From a checkpoint of a small transformer trained on Wikipedia.
Size: width 192, 6 heads of 32, MLP 768 tanh GELU, vocabulary 2048, 4.59M parameters.
Each number is 500 + 50 x the weight over the matrix's rms, rounded and kept within 0 to 999. Layers, rows and columns count from 0. Numbers have three digits each.

# down: layer 2 MLP down (transposed), 768x192, rms 0.142, rows 8-27, columns 0-63
# up: layer 2 MLP up, 768x192, rms 0.165, rows 9-28, columns 0-63
down8:486587513522501542427437526582529509460482465505437527492556496406581582614494513482522432442446563541486568530455492449490451536421507556560516429593529488479443499441578512447489503550515447
up9:497504457543538514497450495537558472523549509480430474502511454552477438566523500440537461552471492501507510475548542459429508461488535534550480514542520451530568534527522451520465494560528483
down9:376491524577554551560571516613494533493543484458614526475517472507569483452508529548486527465426523491454526580512530519554541499552507438548468430482486619489506500480496525511533471519511515
up10:491487481611598442535519428534508500461539380562522466547522502484464544541559507492512546452491566552551527489527444541526550518444461524522450451496454509516502434471457435479389523489512549
down10:487567518471534482493487450472463504526498474503535408520509527474542531561572524422481589512524549526488479512496581498534459479491502530477508525519470486523527433509493529443484414449547487
up11:464563487519473475525560440499514475620574436497452417486444521422571519489562509421525585423443480453485495461519521600477560496464526573474503538411504577528458519487508517436447504521491540
down11:528474482446538580498476479537548614427477500438442527378579547512554438492463441461535425523626613572543522482495418510599510470445539508492587446418465595534484485585492448569463570443570511
up12:530559595510452502528531499439436491500596528488517481505486578596470484464542571424546512408490513544545545562509492393443486580521494461415522501437542595527475576466497471533612478575399357
down12:503502496437463428412498524449603625579580514632438511504541506503446527393544525479532557472601513557505451517477515491447530569502438569479534481424475537540457640437581467515505441475417493
up13:555486442485447487506476524536503476441544370380462514546504469568513514489508527418471455430535468473573579470547465553509601513499492358478515538494560483508432511386524487492500507530478662
down13:487545421554487469562478564572456452508498553501443480531485502480614469487492484483473492575573544501566456507457474509483472406414529555490564431533500531531583559470505482493545417590608617
up14:621515489435485490501390560619471535457479468535463471542445501543504593438465568493500380483419442549467530509533561435462582537421567532503495621444477467410514545530450469584517539410459583
down14:526452644474457540502414514546547491478476584493536538511480493526469466435558565446501501533436474427587476563502560441555459554513472480541482462520432473484512416463437491437562494536530522
up15:490519551501536487610480418487500523506514533517555448574497498477545466471494472519497434470412499456578545422437356548526450519428466452524439518447503457529550510551565557446459486508562416
down15:473492620509549530568558558472538485501499498487526507458488440555469413457496502511507499508485514470542520517445446601513456518526516518460595530468532429516588509607538514418476489487505404
up16:545541546527543544571495534552504596443497536452520557532447554420493479456395545525471468500443538491546579567436532455472502532468456487460586504557456529464460493494541480521525489460455552
down16:586550493541457473522471447509445524398459504526515532431409523515494398479518497450469458494521466481490525532461516487464504520514496506458502500537530543548500494445607537413459454379471366
up17:502556562515515506442476547478534536483501473533468510494564573484437513432548556497486487543543464512517555511497457439397536561474496509452512484593461559574516423523489480554503547531517490
down17:616475509517528495500450538500472482580580450533351442493438491465444499456530478539547553517445561492477617572504477480532572512477541495523523522453463530502475502556549446406489528441533445
up18:583553605536345564497529494507475487477426445485544504420548500456509514508467545545453490527635486402503480506526539447542575505531546440449544413494487455502462466402511566497489478432372449
down18:509494565377459510409462462471555471445560485478523592535534589432421462440501464393524479510469577483518527474535447496551474578454568603467486512517473473504525545441466602458517504561506533
up19:472507398523520484497512501441364483494520553509487499541452575488453527528605543485341447503550537491485443558514456507553567453470444438469515565501431540576414467532539455518552464540441531
down19:428510488489543524547518451535457545500410437520420556548505524482556500494532507483529483608460438498454490456514377501564571465421505558462431517518434567505533472515494473541531489430491523
up20:456499483510421512511460566619524537587529497581504430505497545495538541475490551446608508489543520518477540503473446434612439536510555585511588486578455483474477504529477402448524520453520530
down20:412521420484448552474492571581527487552448548524379453493459591529588564506487491556511501428511580522589526570467529468563447509532508437451550565521546467491561597564565426544538579455541519
up21:397502480448436545448551606484555571550510502545572482447333502509424570527485526471518451508482499528483464450481594476481453459526592560474500437445514574436549550504435489446487509471462451
down21:495515546487511546535444343568453452551504457443517534524520499552554474433538497513517538442555480439517503537615479547516501530460508486429509573499601499541539448498506544575452546430546577
up22:484491512495543478550406519579385498487487540507439432461463545421452546481544546470500498474469460521463419512465498558499477434477545503468469484433445563529554524550372478531427498535472536
down22:475429545476553476436499512411483441557492547551407484473577569424491546477571495450499423422439505518501465527503520507484453461538443495444464480550456521517414563381466538431564502497620479
up23:476516403534521460581478527498521450553495464451492542559469471436458476471421458507483460530488489540549584576507564445441510511450584432489522522508573501481564527523589526503549373481467442
down23:540428455447494547500488448406530463508505576452451513446518503432503514588463504455531440489439459512512516589519489481471481449500526598539536493620482501585521511485554588447537539501496569
up24:487545417554547434526340527496466558514455429459571475587429426547413490452491496418436573498480456531436603463439483463532475533555597553489440477557575547378479527518475507456515572499518555
down24:463569457527463434532584501469417481480548526488512517559412449518563491430492539500526438436408525506446504570478514538497340457535521527490531495505479467458482443537517557430435501552542508
up25:518508488508569536499461546537552530504406574487535475531422505499440464458576520436473487563491451565524595526529528558549460425403559491455563469434424474542522503537452488491492479476539525
down25:426548558473507536516512484485548562504575435469575447475454510541524451503541464520596582521553477534559560544484503521478482520568468538477464492503511505482541564528447553488626483480499537
up26:550536486500504414482481535509537564490558543579563394424565515560511593483566509431481494666507433535603459535445508569516534552519564560402518522525537482471537479519486521563494486506547513
down26:501492475475518575502484438342441464521464539379507538535461538482456542440513473480611499558499499442444527543491537583499496498446466530467575473581537481488391517474527435447581503591520531
up27:557518530456378526499596426518545483507472539549446628441467489636389462464557465520484448519460568433527509469486504559605502428483457546564557619573531422456461470530527486476486511535503551
down27:491444532545468491443449423488493515450613518568504401500477422497470525498617540519425569492403539462475513559396494554487484489557511546451459432519512566481414515393539567535431453593593482
up28:456489559570523329512493433549558511602446375490513496507505487559463659519662409524425496486427464472461555452497468573494596498506459552421499436555446589475491486581401543490501546484478490